Part of a small language model's weights.
Architecture: learned positions, no biases in attention or MLP, normalized queries and keys.
Each number is 500 + 25 x the weight over its row's rms, rounded and kept within 0 to 999. Layers, rows and columns count from 0. Numbers have three digits each. The size before them is the row's rms in percent of the matrix's.

# layer 3 MLP up, 768x96, rms 0.363, rows 579-723, columns 0-95
123:526458495466548508475493525549525507474498491509478446499439509532536500504495502452483486530454474460482523470497514514470520538517480513526491475511497498514533498553524521482501509472510519469497482503543544469496486482523542518500499508537512486482496501507506462516528483454472515498
089:505490507493469514508501493496538488485495509473459496498535508520472525521461480456543500500516475500494446530513459500493515510505515459489507516506486517513480478493539553485477500491490508528525481515448498510540525465544495516469493576506457517519515554505496467525518508532451520504
080:488495505497512525514548563493469496497509501489473507524571477500517502504512490518494523504524527517507524494473458490542480496526498483517478500481537545496535534514488514448523473483533496499493472508443463478489550521512481505482500527510532457448468492518510475491531548503494508488
103:477440532460498477512505477527523469525464478564511523499467471526518524536485550463474487536479516494508449496472495521508484482548509495494500522502531490479483525445497521545494496518509526495530517526488478454524492491478501484486502479526473527484519498512486516541485491504532471504
077:508463491525496550517521475489444529534468466517466519496468475479498507539534513489470501517490472475502482497475469479472482514496521480521519513512487466471547526519502482488489489491554521494506507480500481455484519470515513495491495521524501516581489452484502458502509472555515521496
088:476512489507499483520528474506520454532495522510523520497523468499533454544467507550497509502513511471512539537475501478522511491550433485535497516507496496486553514493525516475486529493508542500513515512515538496524463480509495489501505474487460543512464467500435510493492495464516463508
120:491492461534494506489501525493474486483514539515485498484475565499503503500489520549516479475480477485515511520496512452548489476475489484480499530561529515542493497484517532533470466501484512508484485496458527506525516482479509517500511469530559524518558522484476460505525487505509459460
102:498543472537501515476469497465493532512486514466504523511472480470499472527457451491536484525498562478517495449495493473487464495520481445496518479507530533456490520464470507490503488507535479519500490482515483447532491510483498500490526556492499510506445512516525500490480510538487523517
117:520460496517465513432465454522529498476468504522473520534507511504495534507507494496499515501517491482513477510516502490483498497482499511470481481487534498501460475504535513579480489493492526443520555500553494511483506457520472508490501493459501536528553501502518462495490475517527509527
072:493476484528518475501521507471489475449500510515516551473517509502516496436506468478491495461532518501494547515505509514485504499514448528529517481499532480487503534487465442483478474469463508529473490522498481514507486505505518495532521473512488494487515451539475481539479551488518548460
113:512466458551497487508515484460458538486478480496515512508474459516523508502467483497520515498512515508475501508518481488575467510503524491522538495511494501511529542541487474452549511511479558477488467501540503535545479516505507501525505529476505472495488501497539522516536494457483500482
103:499538510489481523481487509527513502482457497542473504464507499498474515501503519486527505515548478535496537533481520504489535501483479498502507480484506519470510567449529520494523452493475474492471471504424504543508499487493499499518463499512486458436546482500518462513493482531490493507
091:482496531492452500485506535499473509512488530474483456467492509527502460506518482499528476482515496527493498525466530537477460515489522489476492513513519486554506537493491480443538496462489511499456501540446536516506491524505529543523511496503503450502493506480546498474558473493472500483
116:477510508489495499457492542508486506510517496516500499511460536490502465449476489542520467469512461488470466479471517527551513496474516500515515545500535478504523484461467523507499446501453494497489464513459488502547523465504490489464469543482517465511525518477515464527503492531529496513
107:510477444503458561509499509517508515524520516504493512544476518516494489488517470524503510437493488543448467498461498504493461527490515497498505494501520510511454450487529512517502509512461479554486483514466569504529546515521461505485493516462484497504542484473505498496506498517494492518
107:469525516522497466527480500481470522553505487527471492514481511497500501485553493503466501517473506520502479465463517532514470466529493472495478485502506480498502498461495485499507504530516525506527509520446502545529495542469531553457488513520467482422490506531530513498540482511475479524
113:472486487479507460503482517528531533475461499506480466488494489571542471533510503490499473469461478508484512467424520517482521503510480482496486507506504474513477526466493512463461536505540507494501499527454496468499450507530538512474529477518516471484520492480496491541487478470487481504
080:505484524507504488413526533517503503520507510527470478515470539469494484457534458514477508480518507485529528514503518539521465493489448468509509500507515521478487515517443488498514498463525504516486465496433516479491500517473476555523492491477466481508520482525517493524500520527481532489
068:527490495534424531519504500530520529523515527510534511509511538488497504531509497526528537510508502498490537523492491483515502541482506526447516538517501574474489514466528493503480543511486492539481487494518499523497443509511500495522495513491503538549551483472513486510503503490466460524
090:515511538539480504498469504513456477481502483516528511485505482489505464503506455522535544462539506483502503463455461503480441537530515490492513465466482549503474532519506533492460501508528518476518519536438523499509494512506490473494533482473520515498503505499504544482553482507505513521
102:466467537488465514475529535514545488492469498525473525512508497496481436474500479549482528498501519503460520537542494541553485501532483484461529503530555512498544476496471474486502502478508516527499494536449487499496489475488473490509490512486486487483535484493494532502516476536486475471
143:562502531517479503531525499526485512513498514495457542487507460509519467554547484520502479485463511476513550518472498491483461518467524502468515465518497501515483473479473525487472546496482491477506512492486527465443457537519500484490520494489496537518510475510529491497537500474455473521
078:479489503558518520521489498490539519547516526477482495485497494475506482487507473490493526490515492501512532502469457545517513507494513497531487514530445486531522491485501516495478534470517516492496458457527486493488519512514478520462478548540529508573472459489510520535554523475477522514
078:504523528450434508498489484523511499540497481483502484552498484535505484501504493468510529476471538494480456467474478540496444513530537491509481494489511495520515496489547525510474553490488518535547480512556505530528522507509509504504508500496498526559533529487519508524519492488473494509
123:473486459496522517519523573549486471512522528515505469471445527491500484517503500496531516488508502434493484484532486493487510508496482494510502478488485501491543481471540506450534496490499494496466500503514509469535514487506502523506490538576467456496500459516470506520534507539488497515
119:481521474464487485491509501511530470466518485500492514470527511527508532467512467477467532507498459515480487521505439496456492497512515478473496522533490519514497440492532526495448528517477491495512461497492495492503531534497515520519465520528455502503546490538477508505517503463434523539
089:485508487529483468523506475516476478449484432530525488522499469491491509497526507515511506482502465488553524484457462460548539492559507471486490482512523511521515489497510494515459490519473503473511496537515520506478528477479462506495506507525527469508491536462457552527505498475529503488
064:517533472494511520534519501480478501528508510508517469511483539488515507514514500553486509471478521497506534508465487509533488483466475498489526503516518502510528512490502546474536487503431499543432477521495513563488499488532521529508510526554543478495505480470479517499539489504529462468
099:492524477542504450555510482508521491513469546512488517512504459508509532511521483508483456536493532489511441526484473501517522518521475515471491498501460476483495521506504554489514457478449540469528540480477473514490469481488490512544522516534529520495491487503480510504537473479487532497
112:536507510529512479508522502483465511505460475522490532527499481521446507503517475484509484511496529450505529522489545472468508484453562531483473523504464528473441518534485519500509506497482517465467540504487510518488525510467540523499488482515533504511533529464542487543509494496487481497
088:471490472473473552466509521520503506495523500485484521511479442497524513490539511502497516478481497443491514511482488483500530523482460510480504490553486493507516535464533524554510485456511491474476461503460509493514536509507487497454454465501538490514470475444485484533501480496501537490
110:511558494495493534485557515492460505494453449478498497482476541532524566462552455498480507459519490478519464479521482483532529511532494485492548535516499524475496502539516518503522472518480490541524474492512480537508519487516513503483521500516514515493480492499487483512485520469474520501
096:480499571496497505478493505489493512505518518479529481511481515536506515505487499491466541431486541488515531489520504565532512519492502504491503515473515450542457511475497498471488504514503513452485529526496499518487469490501461525472477523464475522529472494512544460524560491498513511516
106:502507537537448491525507456518470492553461439503494497507450514447488481528509491487507468475516505472540542511526496476496517539488489517469510509501483476454499509484494526476523524482492463504503513498544505469474505453498504480511474485444481502479547490488504501515483544489486498488
121:537520516551473512521517525525492491465477522480463522496481555467502528442516502498452540515502490545494502496479484469487478508478501515519517509498522521512525491504481531446476522509455460497497473503516457444509503503508517512526473479500483506524503478469492473473473566498489504519
097:502483463492492536510467504497513507497532479491466549470543502453515533507466512496508502489543529507511517542543483530539481509547473490565463499496504478486511552498539473489518470465496517508490462486482482514531529492506470499473495473553478496507482481507480463524518496510462507489
081:533444507524471531464525506464527538515463501507502533501499497523492485471521515492509529503496473524539452497527474479522458527515491492516546474491542482477479476524475496511507487514473508480457449556514447528483534484501482481508469503489524467511485508501523472524490540487522476490
126:475467515513495483476487513469493505465485481493484502507492534485468503459496494480486491546475492477534557500498522461459547476479511463548480492512475505535487480537521501482439488510506507501502526500538482546489518439502499487483499445499470542510518517503523496544497484461477484485
102:509445521488492488482567478501475513488528441540481521521494518521466507488513517524483495493468506462506498527528497445527495465482532530485526497489548502476500478521538482513443476521494546495508508501543476508474487503517456509499494502499552507545490509487494512543503502494494458502
109:499458494554480473521464443529458480506462510519495532494490484507514512511499497532465497493480506497503509501432462507469494491487534503499499465515476457549474537497493512514498557480532540510488525495540499506458509522487528478513478501481499490464473508484551487533526484481524502482
093:479480533505492448510510516514475538457511540497497498510463508485469492505514526455461517480520528532518433522467477488554502517517494523473486471537492492529467439463501540481429486503472518465487503475524471517499506504493479524497494517498527496520512504517483503504511503488518480471
094:472488491499545524519463505530497475487485483478465519518465517507438503519468488500454555550503529526518468523535502506515538488506469482496486462490506514505531535471508488430491515485521529512458478506512510502505515501498499543521501480513498497468493509529449467512545490512489486461
114:515475502510511496489512510518523508503502497520492477519436502510559472512502478480437509525479512504512494522501522504499457439552496492504521486514547536472505514469474540496485524522470482473472497491497470514531487496503552544496526488483453490522520457550498478498490513503532481458
098:496504476508472429524520516520473523510515509502527510543459490488491497540526469518518491502497535474549549526490468488503482478519477511504545528484494527512501501498487470470469511481453532482520447501457504447482469471494501527491495509484515477499439505467539500507509523496487469515
087:528516489528461491525501509484429513494513544515484517509495546487529494509511514478498520516506543509558520486454458489526504486482552495505516497443524513461495521514524504485477507497506507557502489516458521504486499461542491487490550532482535477493464519489542506506525515514495480499
100:561487474489447486482501498464507516500438518468531499512491499512490478503507440526525526480524485524468468538514510467503470488479495514473435498521534483525500525542454503491486521462509512490509522538507511501473495501484521518484487529485509492518533507512544520511490496486567510483
073:488495533516506489467526524501464482536493503493506495522445485482474532485513488539483507472489500486515508477505503453527496506517451507491497509491554488466545455544523513470482497479479514511502470526499508471446480501549538528509487516556524530500554511527474467510518471470502484490
116:480500507498541456477481490485441458474522506502526522527510473472471506480499467516452516508526500488495493516530517508503505541542425490504515473497524468492497486492485469503497475497488543519521524567492501482503522521520523564511491501519487516482518513539461513482554502507492504473
104:490508512513484488541499482516459508481449467491490484470466483525517477535543450498511462523440464510503520490479516514436491514485505532509542500517482495514510440494488518514491501463499476449522498495513520478505492512496529514525471530495514491480490501451534525532479473454481507523
097:570522478547558487451504470481446502493503487527477502521492495519497524499533466506509481502511512476513510466522514493513510520523478524509552536517534488490494510481490522499519489500475530491468489504464498549478472503512548542490505466515522505469490524462506519499487480489534556468
134:516543544499526470498522530524492472511508502508441545496497501515462508450506505480534469480482534501522483535501526530498504526505450492499513490517486504466483535491531496467499439497508513533493538478479483480520488476531481522486491552482500515522547500517506456492512474514482495438
084:526510466526464511476536508495453503498489531495488520536490518508498498488515556539502512500503491506493530535471497507508454504515516517507520512485522484485511515485551480451475478512462505531471512503542509470509430463503497489458497469526487536497524413487493503500522515481524476503
103:535496491541524487514486508474475498416500489519504546493507536508538555487457491523541513489517481478523528541488474494546523497483489454490516499481505523489483486529519484488483470473473531457505505492506479473444489493492527495510508519516541507467512532505471486507541504473470476491
111:518476500560567520470546504520499489510496480511456483475510483476485510521511530488511466515506536493538514526500501497489518489517495472572539489510474501451530532515517495503531474476500520489495507457493531538505533444518492513466509462517490461472517508503458508529493495487498489518
075:517515531494499495498500529493534464504466451486513486472507469500527459490489481481536482477537539468489531482465525482455496530486464465474513528528534460505544517500504511474502541507450484507537475472484531477446511467480480509514524489480512516504493509483475505523534459510491534529
107:477497547498496473480502455513514508459532500522513460531477546474520489489462470502499517509477495484546512493468533510536532490497474466510466504539477497467488490506437522489518503480487508455475562513531504489478494522474470488539497485510549494496515530525481520530498466507481535510
078:492493520479497500515469557547499494553481532499461533463489476538516504528534540500474548542541507469527493501490504537462475503508538505499475486486514533544470471520511502488473523466520502503481490538476493490509522453503516528440512522499502502514513489467523484540495487490520494496
108:493504516524484473466464479476466498505533505507509532477464475468518479507500486481476499500454499467502453493495500569492467531499489481496508497475478477478509494570496505458513494510525518465524517540518486478532465487497497498517482531553509486498496454564459514490506497531477532506
108:447522485478537451495521528547520509494469517480462479487480465542500483511498500503475462521439515545481487486439504500486531489549491506537505522536486491516520469453515505486460490471498496504504496537462503501491482515505495507465488477474490507498508501483496496504469476432472495514
101:501498479516492498465496417479486523451483520456512506535466540523495488485556527496531536478489479514520533482474502467501512535488516512509484481500493463502476554494536532480525502515490481488490483515507489473464473473474510457492513449495485513517520498463488443516481497470503490508
100:505433467511524483478519518486513526456501478508494516544469512467509503523483477481485518487463496458520497482497495523541506497465482490522499463475451495460533475518533505475515555538523546520477530513532508500527512533521490530516447516479513474524490527503512539503533500507470497513
120:503532499477462458473495454529528482475501481525470512521514499495502471500487500501494510508501467495484453448465491554527486506524479496487525459501503447518546530465486488502494539484477497501485494502503525548510534520536502487510433509465499521472487539493499523497464490476509537540
077:496498443480485487530519477473551537460523523514479527562510502483470514513488506510520504502528539510500469489499496500471464534483487513527490506530475502475485457509505504522445513552468543482498537509536494484525504497455472484503509473502481535517531535523482487530502520488465517536
129:496511438467520499505534478521537465513482554522506503498487477514526451533523547509538496470485496498498509496479509462481466509492479489522466465497520504475514510481489488525537524476462531481487475487554532473483511490484513502486469445470501537540542484491504451500477506518499510518
105:476486485526494485475553523490547540497508530512497487529482554493506462467531509562536502488532464533442495529508501524479504485509458483508520493507493502485523503473437496450506480539472508488465503526506482518495510524460517524521502493473491509512502509531487539523530487508508525529
090:495487518513455477495528471455539530518471492475499507543486541444492462530503490524516486530515527500479511503512519516475512529525501498503507483522463542451480459508500474477493516552544476494538510483543441508465518509497502478505506547477482533512483493526507512527497522505480516528
084:507527502545522516485495470507447537489510553511540513456497505459554514511537547463474506499513485479536534472468541524511476495528501494516506475520517508491500551519515533475547534471468527482506510528490465492497489522479547513491491506533478487515497483527500518531492535485507512490
125:480481517499544481487547473497495458482485450544533479515501509527477553456527494505487517484464526477524504501542506490504531486501453535536509515501548504475500469492505517515512457480469512481529513497508500522466510477503535483507490491493512536449523498495476489562490513479528481460
109:550518490494479506527483475503487499443535479500487493523525526477481495510494526471534511460534486441496496525495483500543482513446497473494512479502519481446488518523536502476507473505496522474499525519505437508521473489523485494534509534537523491489476477469529507522573492498481523486
100:513510498492512479498512436477550505465485502490459466524518500504494461508485461509490501514483542501477481466489494481501467539523505523483501450536520484553486510500503479477467543519479546464519547516521510516534505500505494481555502541494513507480508528491553542484513507484509534523
126:547507515514505538531482495504439493530459479466473520452480485492544464527495497492480508491513528493530525508479508473520513515461487505476472470518480521472473482481447539493497545483468510468526510515479507465495485499475483479544469519487487497548489472479538487529515482516467517472
129:501523484475528492507486489491547491419529498476483500513550517503484521482530508476509537510533521516518467446465468529446507538486548513547470487513487466521479505467504527476485487523470484505507519499517481448473503529511468446505491488512494493519507499470515496503493490491487527525
099:525516472498502490445557509438575505490512471503467533492481508512520465488464541494506501456510491498487482506533521497547484474520491474526490474492482462474472519503523526487515480511483535503475505521520451498526513488530483527496496492478475467524502489543512473497524501530541521478
107:533489503538548465483468495520417509494472505508485533473496458476465507491482485512530491520515486491482522526542470504491511508486533498447459525485493507509475506472514494486481474513510545438480490487481509508482487520518518515490510541523497483532485505480503547555539495475488476494
130:539498484509491494463500477509442503471469520500488530521436484545485541503491512446488515490519499454525494515477516477509473509487532501472513460499513488508454542472496499525485503498510496523449491484526497528537508468504505488504498524493566475522505513473440498517498484504539516464
073:549532456532496498503521508505535499483484482479522497462504482557460505512483472512542521534521507486463480519486529478512521517509506456512493537510493463455510498516545474453495496512466541496496485533483542512514496516550490494487486497482481467500482517468540509490509460447527500526
100:496461518501449493457511463517478548502471501523504494532454476467487502486523500504521503516538507467525509510477532530574477513512486488499520502485524514487469517504499457487516475537526530530482484475490500500519511505542553512486501495478488451476470520493550495530502454478489533513
084:532506481538513536475567510532497504540473474502509493495480480535507487520508566472566491517476518454512510490502506528476480501477497456494507462499490484495517519521463529493520517483524536492500483486536499467445512494499529527501480523513502495511497458525516469498495522471453532528
116:460528509529547509504484516500528472492545513518485512462464514480472489492496526469544553443498481467482495511479496520521507540487480496501475515511521445453542507482520509530493477469487518489487490460480526466512494491533500512449511479546520499525500522498445466512492503503506471508
080:482460513503494493492503483467545522512518516480512492498459491509504509463506511505508500489481471461497499501514488473485518495469483491493473480500548554497503479454490590483539509478508525512491492543461485465457537525509500523511482500480483472455537452464510446504487507524501525490
107:476508520500501489497492497464533518569534525510515496476514499508468540481497505498549511518502497491529488579507526485499503516507516505491473495469513525506496475506524485479546476462486511500463494532447513505494573507515481582462500487518475484512523486494496482526499514496497470472
103:515501498485505501471524496500491440494469487526478488508488532515493493500529526499474494471535454487484497534496505495481476484517481503464505501485504456521471470507474523533461452543532481440483533562483499488508474476490459468538474540485495502525483520508459513513552532522497517513
095:506494513508435530463483487527501474538499510511543482464470500501507522523502494496461495496551499490484480494511527495497452489523541515467487504507525456509490466449517520521478495485479466506489456472499527554531507486508443493509482536461538486493532486519497507525472540522489531515
097:528498475495495558513462466491541475490496463475510505483478471542502494513552498472473537493532482500489460502540510462526463508530481493507517494522513471521491499546500546488501508485484475441504485484536534473503503500536476488506546509470485515522523496466517493554529493512466519500
086:533459482499502520469518507533510505519501495500510539561476534499479474483468468530555523498503496501503518495521464502514488518475507469491496529431497517471491501490562550508457515491455508467493496501515520519486450482537476481474501511479562506517519494509478537527514483493501491506
096:478527489515491521449465488471512505534518481548500504480527512510472482558523508446479507492529531496510499480472536508511473504469498483465521486472528466529521515521496496475482511473544507482519467451469487492490511507536460514522490496454500511532462499477498552530527527474505477466
105:495487518500507460532552544513516472482495488498452483475511528512528501484527492506470496497498507522462529525461523522482529475481520474492456451515523456550520498497473493512506525472495510484508489524482469505462538512499517524414543466526482495466509509502520493496526487468504507485
112:483507540525524509474506548510532458554515465512452486502468539486470495457506543438494476511507519520481489538495451497494490493495472489457499485506497516485512503496469516485458464519476498502516487485461448482504530470500491537506449491526500504499490480532457512512496492532489502481
115:549479499504471483506493513488463522513495507484471546425504491458468511462474461519491554503504483518549521514480490482489483483497492468498549543458470517501488510522489518484476492516512511488499512525444519515456482532494478457510484513498530502523513526479478517535550477510496500498
090:546478482481533466470523496464493468498518516519528556512481499541469524494517480495459503464540487443509552528524511493526503521498522516506476547488473493494479457541478515508519465446485511497487496507491491509510518491527530503491498513504514526463532501498485459527501485464442511502
091:491485540458484515468503517558482550481487428527514458474487521507482518480519496493450518561539538505508494537501495516480495485537471469518479498491490548515525485460477515514503493497495509496479477511511502509519510478508518525439480449509499483486478492545499519482510522489507486491
106:446524499485504512454484547488521481480497514518463488544505516550482510533540488495499519505508446512489518477500487524524452489475488471499482538529531480485528522530505497481533484489502483473468519438503546488475508535446486505478491512480494516508525489453516478535491536511524503499
068:516520494486496502554458491504501469451524481517509512474492467506501521496507489466521527495516483448508490479463503525484497505514500479478476444497507490536530523490520535483479529475529539549492451492497523498505531471507497470481500523545543479514498498515526491526451480502438545474
086:485516488475464489502532492448535516513499459517513485527534484513484503457526476504471556470497553526512471449499471503496446502520495492534486489545544496498477440491492556496490528521484492474529508506480509506483507523514492486476482501482481508502477517537520535525481500497518552502
106:497497482520530486477520521502465505486525540554513524471488470525491523489512515539544500481486498485475474495509493484549492479537512494501523548530484530480495508463485519541548463452449518431479502482480517538502509504515482538490448479518497522490534523485489515496499472491495474496
115:481509536511505510467513554552506505530501530543514475560486512507512483520467482538482473490526514467461511515497541499513506463471470504519501515519541485500543513470496482466502498530505515488498466568465495503514520454491485484478481499490453506495532484528495512532477458528508474493
069:506492495448499508464536524501471482523448492486502486487458487476533450480511492434478496504481553474492524531494547477457498465494500516479477514533526529535496494494493519487497534462522505463471504502502459511481501533524530518519497542491508505492490466522506495513524559526519500517
076:521511531505547492488499482506479480512511488504494496537447513524506451486495506495482502481516485442469515480468536502506505558526562480452478485500498446486465461531521552480499496509514499521535490523508497491480528540516489509497513523458452510526544504511494486521525491501467498517
074:521499482489454510500479483466468457497497476496480476486478525552507465496453471501474511494533515480512443515459463497490474522480438487501448511492506496518558516458492531506488494495484505509499498527496467509507536540529547547474477518539507484499515515489499473488522480476484513508
083:460531470511487522521475488485509524452446520509494511504535536517517507498529463501521498486534506503463482528480492514526450518562495503496549488511548502487492522480510504506512486514532473459464483501466497487532491480488479491491491484520517516496535581525506461476483535532514498502
082:548514493502523517478474478496503517513508468496525495502546554499459520523521475508493479504481515510526515480499510494447458527465506529462513510477515503498452489529508541475524526481500480522485500489462504481500552461518495452535493527501553519459531513529536473531513520546502501503
099:483495533506518498516499468513552526549427514474507534437457477514481531514461500512528504506481534483541517555539515503498515479493502479498516510493491518482522505504530504506462496482516535504499507512459484450516509507459490516470504490461476542505476492485523490520514487501546467494
103:486488508457527511509530436469525485528486463513487482484501513514513532489492500454499493437483510423510478470517536494519513515510485446509497521552516461482511478532509518542473463495510514492513497483470476506542527483517479499507498484542477494512493513532470475520517504458484512492
119:546486499562494458516481488461478512524524448527514495533473454496511567473520466500489484523506547504489512498512473489505519472505536489504502499524510504457455456469437505506527499496494521479498489501486491508503504525487502520513478456482509533499482515481543511517485525491510556492
124:509522516540532488437491518512499468514486479510491513487465520506450510482540472537484486508474456498531519505481481533514515489504503498462503511522448474496466497456483537473552499525523510483499475514465521501475504510457537504523475532533491452464509490482538524545489510528481502501
109:538512499501472472488532496474515533540515480536499481486476503525510515495497478549452481483503477512448482537485523519520525509524518491465500472526524455494480488456450499483504509495511510481506495538449472523495485521470498485493512520505475514467558491540561475523544485509505524485
122:493504491552489508477473481502475494455488487532522478485539492507520490464500490498454527487484469523512520544470517491484527514564508499471492492531517500517469493497478525503503495453468546498495521573433514483490480528516494495506512487477498530518526532510533542499512468490477462516
084:525476497529502530485514493488527510454540511509530511523517550494497497506536563536532509487504499485499538484500512506444463496502500503507483501481448493498510540523524491541494533518475510512495499455513497506564508487500487528511490528513475547535465472494482470549519547530495508518
103:503503486503511514536542499459471433496466481507517555504477456490516504442492474478503488485528497499475478506509479534500489510547439492495490517494541495477482525489499476496487503504494513532516509502446492485488495490501506504482516478491456565454536520507474504498468513484537541470
105:550490476504510515478493524498520510531532476529542459477472517505489534475480473490549497520534522487541473480497504472507535506511467498496552504462494527440510548493472543477533481519478533534464480483481498490516492495542485479494506490498528556469545519525512507504492492497499514500
092:525537506529505431497493463511489510501507497546466492482476486498539526492493495480442497538508495513504473517524434515545507480491519491480528478504506477481481479513491479524458483464518507455548518508496469462462509498487478526532479483518532546503540533524494503517538501492509515506
117:531491475533499505494537485529485507520512458537483523500512481524506508493487529499510517491486538451507591503530510451544482498472500492442466450520504535474491546501464477524522526459489536492497533525508531522499479477476482515516518507479503508511495460504525503528500486494489483507
128:515464502521481504462452518478485453474543492529488502465474479484472499427489498496484506492509507490490447479515471522559491515506479495487496497476512496494514528540512501453492498486490511497479477466531518518495538462520506505518492463546484489552529499544512483509541472538495528511
108:492487474491453504478501490478484491496472490480490482515476521502454511542490505527484568552483523489531511533547495478517512487493468502487446480482498483482468521515477479466521546542511546440496513497556477519532478529505493513518521491515505500521470465470473485511486489494494468517
116:475433500530486481487499517517510536534519516498500504512446499503528490491501458481533527489501542524544487482474536473507528503488472527507519504532524506466501495526449479476495498454504505489500494463493494432507500535498508471551480485460538499485482507454507489528534472480498522521
089:453536471485540475483496522523522503465454509486465514534466513537470461504503551516497492522444506525485510455464529504481529516502487508520495479497516477525516462501566479483498501524536507518490472548530512494528502502501500488541495513498468483497489487468509494528487501450497531529
131:516468541495462477484497479509454476465525486520495507474468501485471509520538459487536446497503481493485492492511504518452493486525526508503528496516498522494518470511497549528502456509482505511500474502506471531446531470537500528509481537558493484499510559527483529493489466501447502508
104:497490509518527458459539504467461507505488506500496509519471491535510563476519483505469496488478499485519530487538527425481535500490493532496527486496535482490478481535554508488485506518474537493511491520504491513451465484520519489518485504535523528453533476481444511537476496493495489512
122:508511484473491460520460525432476475440528511515509534525519499475505503462500509497481498484506494494502508475474524511472509522508494532472513503487533498468469497484463497492489505520473527455494512545522535484487516500488485486516503540485537499503512507499496544545498516497458597485
115:509485491519458501485499453508540514477497479503530512504477511520476537497545484534493539501527480529480499489477496490506493479476528487514470515507483473510498523481490505510499556503478525511512487483569522535497471466495514475545507458506468525492529465468542509573505522455538499491
134:478510495474520522485534562519520519530519484498476489562471525519476447506501471496484514481500491527480556469518487493442484490521478482503520470499495553469515465488511516462475523550495494505478473529467501482503511473497509501485527527507465485470480477516485551537503513527489475508
096:520482488530538511485479507498494499477486491546494498515506506478496561480498499516533502493520519470509489502483454456463497490453530505522499488530482490509498505496518496550507473487482502476472493448488539545494534495491532501503496465488529494528508530489467421565512474458482476486
100:516525466510508488483513539504505497490518448508461502477480515505533466522525475495504464539494508520521483498519442557527521504493494480508500519516533521483511517426509552478486506492499480516496434512459519539468529526468483496473469498497486483483516538490505539518512469534508508506
081:505512511536474507501464417512490494535455490502494527495500480511509539529494488437501504572536531503544463497515494475525523504495526505495503491512505522477455489500550494511507479473489507533534522496515465461494496498494491512496500481507471543511557532505488497517514514467503498541
106:484554524541531471480513483480508473457506489495491484505454508524487479515504511488493482526437462518514528479453513493488508501500529522498495488527463476499457508459527521477496475456498511513500538525491511437493495472498538482521529470485486533504545494475521536514541463468504510492
114:490540498524478472462498530502530508503510534537470468518472507500486409549515490536485483507496491535506495459458505477499504512511478518514520486516474482515509514484465520496480491533536475495488503484470532490526499555512524512527521520488504528479505529455480525520550491478470509540
119:481486509479543506498529544557524507444481487504476473536497523497479528513540505521533502527473525521569525514492470526473509517470503513511467488526501507521545522488521563494501504527473516536481498487467513521469529509496512529517489463500521533521524503525520474508483456470497514502
102:499477484501480537485483526529497510482500490502458463501508483551463519518484487524496480510519505514460506505479460483496507511453510518485469476510529475472508483480529507454485514468470526511484493499445539473515503483552465422517473547459482516477501486470534516488492490494498540511
086:518516459485505506514478492514489468510514453488522478507467520531508562468528468516486516534519494491500513534498541506467517524508511485510457494526551490542465476494517470460473464525497531531496486548468492513513477517527492489493542469491511501463463501480534491533554512510480503478
109:458496532501517483446564504522497463510553477532463518468487537521489488489499508492529487484480471500505455530490518516487487540461473506521528515502548446472498539447511505504455472507473509514465482489488491522485496497529492518508515534503495501509498539488458511530491482493497466483
103:487522480479528515497547526505511494472487489458509482429491497497506474506503531486482531498471466506481531508466526524476483473531479452517496508492519474541497530530510495474545507481497497496493458508492490507479526531500542530478529501545508470456453519483528488533549495465487539481
077:538497503506537451484517533492526502495486557512488504453445493524537472509479531521502478522492501505459462511453486478479533539479488490489480459502519493510518514481527470494507502459516529442476505548499483468506533523474496516490530518511486518471536521495539472523483498473520527505
094:473465484519487522537483514541494518474481482531462520523553507508487519488491546500504488516544536505475454497534476500472484542516498519485517452485501519541506498493571497457512495476477492503475473516494528516494516502527528513476491485467482525505503527518429485509488513497445518494
104:478476491522537493574497443483498494509458511521478488449485505565488493520526478477523498554481486510481499510494514500459469494485541529535494442513546454492478517512507538466517472513478505481497537475511531490500501518512492476514503519505464504509502496511511486467520519509467522526
091:477480498458531487467490503530494560467545489515506505447513532492507555472495479476535492524536523514486484537496494543513483508508509512504496504488537501489496509474562503510478473465466512471476509498491532545499512495522484539441488471507461513512524517504488485503496486547522493460
115:481475498512510510473491505516529495510524455518496517493539498501505474460502518478528530541506527484508506479530476477435510524540491489517523467481479501451498536538510510496471514489547471481516513485517515484485485497535482540486509481505476544452481516500451471541470516533442473508
110:503512513520484526492532530480483484509471512447477534508502517493568518517505471495502531522552462537488525570506480539475475489497491485516474514473535488468495485518520493448486484505526483509512499538505530456463490486498512533512515494505467479468523435518522501495478519478489505510
094:542490469492535525490507465501517533511520482533510502509529538428485466542510507517478522467527533533503554499517464486522480531528502501505516493508507476458507466461500503502478521524447530465491534509498502554516501520502479517523500513487514491488507495547454512494496481514457465499
098:511471486458483476503514452472492521490466490508485516509471512455508500484531494496445486504483541484515481486497529524502439492497480489479463485442494513516492516525512442489522520522517491463484456501531527517491557515495517553491503521501503530502472442505490507504499499459472536501
107:485485480494497501497506509506502513554447501457481508495468507510471441535494524510496504526512480473526510511506459500491460521495489476525438462536494481500504492515523468498502533476516509521508525495497527536550523500505502532500514475489461482518487474462538515508511429480538534544
104:520503533522540483489447443500495484459499529503501538509459510509482521524491514460552485509505514508484491480520506509520476467500493511502486488527523469503459503468519526495460453554483519528515479565482500485526513487497493531480503519467472506505500567495490532509503492538474463498
114:461495506500521494495455481495512486474500472502508472439470485510488476534475456489543489507525460478483508483501532527485514510470568460514510481525510467516445511510515521469496455520511495513525502505481473470487513539534508490518459536508491489471512531502509509517575505500478497518
082:537486488529482499457469504539506509451500513507519536521523498493500507484516487538491528504534500459524482508484530526499521511545470532528498451552506515516463536514449474457514522507516534524494548524506484461485492521495518531504521496488506511502493520508521504514518523488510554566
115:488447511499474460551525526532497544485483511504484511511531455510492484556493490475544498543472520523532537498472471477521475482480515493509486495502497515498442502506504478459503533494505500523499502532535512472485475519510544473476483518524523522530462482490490487538528521461480457503
104:521488504532509498508517498471510525532483496476471509497518487464473536445476481448541513534510497472512523532508501453502510506501496467520527487492479525475499499529514491483539502507471527502516463478451519495530550525488477486471530490524477509443480477481488489548503514433511496458